Weights of a small transformer language model.
Size: 8 layers, width 224, vocabulary 3800.
Architecture: RMSNorm before each block, rotary positions, no biases in attention or MLP, untied embeddings, some layers without attention, gated attention, value embeddings, an embedding shortcut, skips across layers, capped logits.
Training: a variant of Muon for these matrices, 93M tokens, 11323 steps.
Each number is 500 + 25 x the weight over its row's rms, rounded and kept within 0 to 999. Layers, rows and columns count from 0. Numbers have three digits each. The size before them is the row's rms in percent of the matrix's.

# layer 2 attention value, 160x224, rms 0.0351, rows 0-113, columns 56-111
099:507511501510504509515473494488491505519464491461552516494526493493474527537502535472481484479466481499496530490460519501532480547463555496497489498484488500515476553583
101:518485467511512521485496532486504468533494499449504504501511477479500520508486544510457533493512487466564507531457489464495476505469463502505474533470496478547502478562
102:502545457468485483479479484475461500469505462438529477507514482478477530500515479513518512516488471452473516516479519452550522497511497554486479489495543502533505510535
106:540496518494510496515485501468547475495478497471511545521527543522497486507514450502517496491473533518522507491526512508484481507501482515530463447473455500509529533530
095:542506539472518471517508533481472533518506496531501546511520476471498472523493476483486533515491510500493487530462493472507510513448516518492471497521530542531503527531
099:492515495519490478507465497487503491529509490466483522493480487474497524505502544566503508495500530518527476515485481504492467535532543492516481459476483520487478500480
099:529482520513494471491460505471490497541553533487497520509507559473503469549468485489522500482522507531513492500511477466505531495471502479506493492493447545507526505507
104:460504487490489523504469516485484522501503548421512499507497504491484448517526496483497496489509511522517493496512520508492524519511494513502541451468505504499500494522
099:531487490501490504529462521480504522457511463531501474491521504521550518520483529510516527511514489505536505463464490462520438503503494461534540513551493529514519516481
114:460456488551533500484458538521469478524490459463457491450508484520532493486521501503501495504506496522495504466511535510549476461496519525488495448530542502455508509498
096:494481485496499500510487492557519487536516500528521484523511513481462526509537458519518499484530469492477452475519512495467494493532467495524485479479469550499531507489
107:486460492509488518520460517526496554493502517500490465473481508449518508514523538487470501491476513520523475517506461521528517514514483487516475441497439513472557500485
102:517497476511503527550529492498505528547501534487512497503507536501524495493552518452484520517511545512488494544518485496528492491482476541479509519488495498502482476533
098:501526514509521512523463491517514517494498504490547458522491510501487550487531500511550497467514502477514523504423530545514533506524492459509482468490498502511510534542
104:470479499500519513473532550507504489459505515514481525489474531499499473503503474480480482499487521499485502492516505501537466488508475500520516478537535524479468459513
102:489492482496448452523509507539505494496527481537483548489514510531487507503520510455499498499486493487451480526501490482532495507511480452499499447489475527524500495531
104:479472435550534492500473530479540480506463526520474453483503467498507465499526492481489504536469493546465495484485546503442527484485418509505466509476500511476484502469
098:502511510505560519482527513442477509486476482521558533467499506562502499495477510506507501478536525516515507525498516495489510475543510547487463554467494491484496547493
099:509509527463478483485461543494510507470502489506486489477494486505513474486502484455509506516498491472504527482536547503541497488493529504496490518512535510470532469506
106:480544492469490544471497486526493492488520482505505560545505454517460495489493507525513508501559484461490531489531511520482464514551507489503457547534457487528524478516
104:481473510489537492484515455506504528493525483535445499536490521504506505497429473495514486490505489509533500533525517483479482502514491510533550522533530508436475526463
099:496509516440460480499461504478527525451473478503520526521506524510491512497559503511490473516508469482516521532491485467501492500477495500506482497471519529503524503527
107:477479446555510532504487500497505503511467487480567514501492493571514494463496528557555428528470533524521515519503495505491509482527506510417533496482499538508477506492
106:503491513477486485516531497512528522513503496528472504493526520499495522514485501493484501509523510496491517467474546479540504475448461448475474500502514486543512466516
104:502528479494520479505506463549534488492524474470480509511460532528462522487460485513507526510460473461479491500507488515515520520507500537471470506522473474493463481508
112:477499476511546502533519503512508539517459475526472455516470449492522537527484532501493514511508506482493456499471505490508581502507453412432493498525455500512517519524
109:509474533517492464496506521535513471481518496501504521501480504504519500514485539474511499538511485494462553485513512499486499508455494471520499500541502534488503491547
094:505506505454482520459513515525490485529463530505474471478493518457496455495513506511535534486499558486546557499512505481514459487501495474524522510487481510551507495494
108:503480473535480521482521491504516532513500455454510505511492469493467507530418525482464540422520493494483457499505497520539537486511494505493536501512531502540524442508
097:485465536495550506533509473533493528502558498505491540526545487461498518530526507557484547477523451486500545457502497545498517509513493479548495530432509516526531464498
104:499496518495493485488479499479460516532503480438485485463493462520512526505505497519496519518471466480520530478548473501480466504521494507497482473530526510516494517509
103:509509529474520544494503470478489555487490444508496495498539544480505497487456472502507531489476457504467584525525513510509486472508523501492478509486499513499501487512
104:498497464485531492497528518521521540545477510492490544498471466441468476485534500535497519524537510508496513499561512464473458523510437498487462533506473487527494492501
094:445487507458508470456453523480463494539494502502512528495473494479540517487553505489539509484491544490491494500479524535528515534482484468467529503487536477504486530496
099:514524471511528455513517456511508520467503516503458541528552459510512483509455512488512481459528527490529458453500511463522498545501563510526511511527508465502522487479
104:538454545500496497484486460526513501495476510515477482493484511457490508468476559494506529505494486486459513537521496462515501454512459506492507502547476522480516519492
098:487467547493535473519496532523504487476472518498519500481517478462496466481477526475500475470540459475504513527495519487477480492503443496522482508529516542493480487492
104:495475459501515488506519537489502478492537486462423474452493524506494481489480487535502516515504466520550502506530495530485500508481541456480539500508481519508505470486
093:483443494496511498503500476550495534484526517520503512520487478495507466490531501535524489521511506531534480519487503487487511487492494512521439543536540496476479500463
103:526499519493464508505511536499455486493496496506513486486515487478468476504493525538510501470478500495481519474535458516468488478500529500458540486521463528523503507506
103:530519506522487538523484485473523490492509489473475513457529465506452515486477524451518517478521486525509484530474508490461476501506483500485493519468510510486492502517
091:541507521536516500461488495481502451483523541496509517466498478512530510529497520525520488502497507469494530494481521517513493505464542457495486467476500469486497562475
093:493481486525474491483463508485499513492494523536523482463515485551503496519528490494480505466470540501504535501447513500497505514447496520487518494493492499479501452477
103:548549526516533515469499512513488491484470463494507499531485533485487463491480502501534525521508455487512483488517453482501489498478491501568511446494523489491556475565
103:470481516446518508491518507496506482508463443494563478509461556521514525524510445510487492524499514473555509520486520521490467506506542508521507490501466481513562489492
096:546471526500531466529503494524513523498464542492497538507512462546488525518478466497477509478480477463506506525547499534552500469526540520523546525527501508463490525446
100:515501500485537489452526458515489458502488464523498532466494521492465454503563539527462462444464498502480520500476522465481502503480459514477504479542502476498494456462
099:534531508468477472535517532525440462478521494486490481486518464517502490505552484488486484539550464520484482489502465486509482507495532547564500481509524563469488522514
102:501550500488464521492527536492500500515490478476460505480496512478485482521485540515513529537539474509553497529530496490471540518506474501534482489516479545503569507487
094:465537517508450512484494572509490506489472511524473496521433491532515528483526490513514502521555522518505498476516513480502521502499514488473489467484504486475520482482
101:468507479485479452505502530480498469468493513537497577481464482519513514444460429491490498492504486508506521463523509498485517462509503499464517502485492506483512518526
095:550509519509480522460488513510490497533483498502447454504485509489512472508475522476496491502502522506478541534542482535506474484492512493473509469500473491517483505495
101:500519520500459502502501500520506495515500510540539510520491510506494511478521454521550459525528501500520501520492471479487504502488506533463523506535516494537516477465
105:442501480502537453495495489536513536533462522506526535470492515523520477457475490498495527517501499454475503504475494523515532501529492510511517477477456549529506517484
107:551492483520482531501529529522488551492505488521487506532505497472463489488501510514500535485486485556492473516517539548475494538449479484484447519505475487467490478508
091:456538469543504478528511481472466482497519487496485492529444476497526493545518524523512505513524552499482515531470514488445484477486517505503494496545532470484523541548
100:496507554522485510458487470491540504521525506514466502505484545494506529489495504495511464507526519497497531515521490488500543500461489516483519487526492522491439479521
093:474482476493531488473536527531517531492498494521536462497454525480546482498508490543495476491508537562459470461485491493527486509499548495511494491496496506518484499502
091:528495498446499522461497550454546480508551442508515503514484504528524506488497523486501501519518502509505484535490494488516500505501541490469454450512486532522492507503
091:474489525496514507472514570500551494479496483489479534490508489486468497493507464490498497460500514539506489508458532482500550513474541487547507489420485449491533514479
096:505521543455455554465490481531509516514471498499455535513511471509529518509485518466508540559511489515473517495435505493516510486494533499530541505509507479522491465520
099:463500460445533487503527487491486548460520501489534492507486489509469505490490519501507491489511484449504466505457490483496500482486479492471457473490506511485476502512
091:457510498479536458532500508467487521482459474497450511446478498496511474494520537493511527469452513500498538529549461511528516456440554491472526476535507478488460501508
097:531509532511498517473500514473468486487473514492461504508567502508492520503479447504504482475460527499523522532524528484517517515505527476471467511447489503449492467501
100:490495460481534537528519536458543536493471491497512496538484483502505482486481504538486509488471473529444550464536499493563471520482495521496542532490528474470499474483
107:503490495520524518493513494515537449519461503499482515496504482511518542538519506471519466475536510555467531456507521473470503488495494541512490454517517569494449519510
106:507505501525499504501542487494525461483470499497480527502537523480492537508452475459477477518444506531475497511498518514483527504501518487489482488490505522477496514520
102:516497498494488530566495504512545513531515511509450518498507506526482494515511500499549503494458520525507491482468477537482474541465496503475477538495509517443498517502
115:519513492492496519524548509514494543478517506497485512488491486513537501480543509469512452522499506505492510490474517533508524477503514465496502449523494510528507501527
108:511513504478499503484499429493510527560459477478444493471468499450489523473483520506522486469499493507486490496488526504471485488467452510472507452516541483493460492543
105:534506478510535522475488528483500517449509508518519502521504508508495453503468498529439453450466507500480513510526476483541498453480539456476495487487514500491459503490
108:541486494490512525506492509458498528495480497491484483519480520449486497489535522504530498491556527542503504485471470496522532489527487491491542496516496512513495450466
103:535511488492507478501469484416454483438488479533450490507506503531500505447524487503519453476502513549469526503518478533466490479480452495501502510486513479500494499498
094:504455465447547527536506526498473517506461536480468489526509537506504494487539488522494499477482481483511492474503475466538505514504533525495521491489504499531493455491
106:549529493487480515481550543496532476493508468470478492503463472515496507494520492502495505523489513461482521523487523480514498485445501463477486494499463535488465537529
104:484500447428482479527497482508535512475495494484515501495502487474527498558486487494502518468487470504481482492539488509498516446504503527496489539486447493518503511498
103:508471512536504560486529493492499488490487526461494456487505487510498532469521521474494505505513492513521510509495490527525484533498529502484469517484475488498493549474
106:477499485479499493474441499506514524476481490477549516497533537522526495495506484499469505454519484499492540479508488452484492510489544484470465539520508496479493516492
098:499476477475474539467479494487503487496496491492551460547535536539489490531467490447489469516504500494533504457501526499475524541495517518527464522471496462522490510524
114:512511497450518479509523488525499493461498528475469520519478491489525515478473516496484527491508469496522469545551523491499541517505476505494497507496520492523454503507
100:534493440544499480529490527487510498525495500476480502493548523491463532472508493487500505455491490490481499477498548504470482484483477526521500509489531508512485477498
098:495505476518502486492540457499483535491498471499493516540500489466446494537480516489509470503528488456558516550545453484491518492493541525499489562533507504527512505468
104:479498508533418434526465516504507549512462462534508496475463472465489487529477503472467446521510487487536534482539530503505518509516517496500470533509477520508482514496
105:528500483513535505507467509464497450491539506486460485539528551499506475481510496508435517498466489546490514534478476539464519539466466545478477460493486516506464475509
107:496548532524460470470507515512509499483484501466512505542505534490484487515483509488467514504520515520477480494511493475509535483457511475543497543461531498462478496468
099:524497498500455546555471444538519511481482498467487494515498449499505536515457499509481440528506510510479495532518528513524517504511492498508500539493498447491541460500
111:466466445504454545487538471499471548512535495446491497482475522529512495504466470473502472473507489489528477475480494471512528509533500467477507535496513528473476490499
106:483495503490496469517491479546524495485509485503478498517532527507511446501540504546482511497490499489458490474435531494469506489502474489495520463517492477533504531468
108:506474521541509460504485517494518493534502519539521501505521526477517457474469504498486497514487501510532543473428525494544511457455487519519500506459494524477506504490
110:512476487491517515555503516473521513552474471465474467458477511480514458538535486458517520479482531474448494492489461537490502516476490509546508473511497542541525470539
101:499470482524538492505476509462491545503473508453482538498505502491489529482516497484496565517487508494449526493521458542529492517507495485471492530530511476535480526485
100:496520520517494452527472506522516480507517484522500452538509491522512515498534510532508506511489517489513481497464484477572511493520493505489502509451531515467509515466
100:480481433544483495538496520451486464506504517498487471497504482562496547536488483502458503506496510465500463452482511491498495514518525526494518488487492528510485477493
106:567491498505551495479502498555487489481434508501481503480508510492483498513471474504493480482440508499499517499493518496460519483496491511466479526484493515516475466512
108:488517502520450523469525516480536518524487500526485513504483556523507509486518489513511480493468491512519516511521501504515505504498524536512530527466529526548527513485
096:474500477499486511525491513515502524501511479548514475490521551467532534492495459525497490494495494521496479514528509503448473494484517509520541481520451540468480462458
102:467504472493504459444523449470508502466503556542540530465512521510494465483496482533500509474513539513509503458493481482471506476535485484484520461446529501495518525546
105:478486515488513534537484465490470523486459479504509505485549459443536495529534502504504499514503472545500476474494484508459476516474481477515481521461484489504505491508
101:527479485527513482515518504481537529467490500510494453528440489517519519504526474473488473517510515486504487459525511518465498488514517468505492490465466502518486480483
093:491520494517507552532538500490499527482493492518522498492523505516516485477493487481477508537506463503475512502534477519506467516462497553478571507491476529521524497477
101:486531531518479514492519502478487471503518501505514492483478489450496517521457538507508517538483506521524508513508500509472504494481512464488496462477507491475509504503
091:482461496495523511462498496529486537473487469458513528495460505495486533475507492500507457490518503496498507507493491554486471497517510512551484493504512526526498519535
105:491484452492506455512543547502484496442494507481480494487457525496513488508504497504494497461521495492516507476515522505465459509504479466498484495455487514455478461521
098:450514533476530511469501481491502494536502501453510501449449512486501522517525499501516467485498517494485488512466505551527489489542493490566503481501552500577529522544
097:534525494524441453492533514506518527529504424528517508513526519531454489520501475478510560496535459519514517473513490468502469495490480515538496468501498492517521511501
092:552508484525492520539543489515492573496506476449469503576495503519510502551427480500530468523494510484489512504462491511499520526506522489486509525490503510478456462485
106:513456464455484526491464507528511496501493501497541524467457489528481491514578515482502493462551481481476526484531431494540492444485483480523518509514524553536519509490
100:498507495526500501515499494486489519499548477496452530519480529483542471477514525507482514518496497509465465514488517532479524504497457506522486492530527524496519499483
098:462473518489523445480470506444528483488497489452497491493482469505488491493507506494521482518535514516560461486518500532530459480518556490502501488487521525471512562521
104:484477472541526458518490498523454501476518514486518463505522461506486476464550522522492511517499493514484480491510552493474461522486511491517498498493495515515522482496
100:563513517480496479523508471518483480487528476514523475533522508502514514505521494496465494487494488474471470467526497457526486525479500430497540484503483496518511511480
109:525537529489514472511490501519519456479462497524527518490561494479514491515508466485491486479481518458500483501515504482517507484504477517474527479506494526518526487476
100:501527496548499474493479513482506505503507472519521491531495519467504538521526526546503498507480472497492489517500526524524547503499499474519479512537481504484469470469
102:478482545525521507501526544473520525542505480509475491471495538458521534497510499521475544498470517518487528535470493543472487479473530490502493481468491524518487481514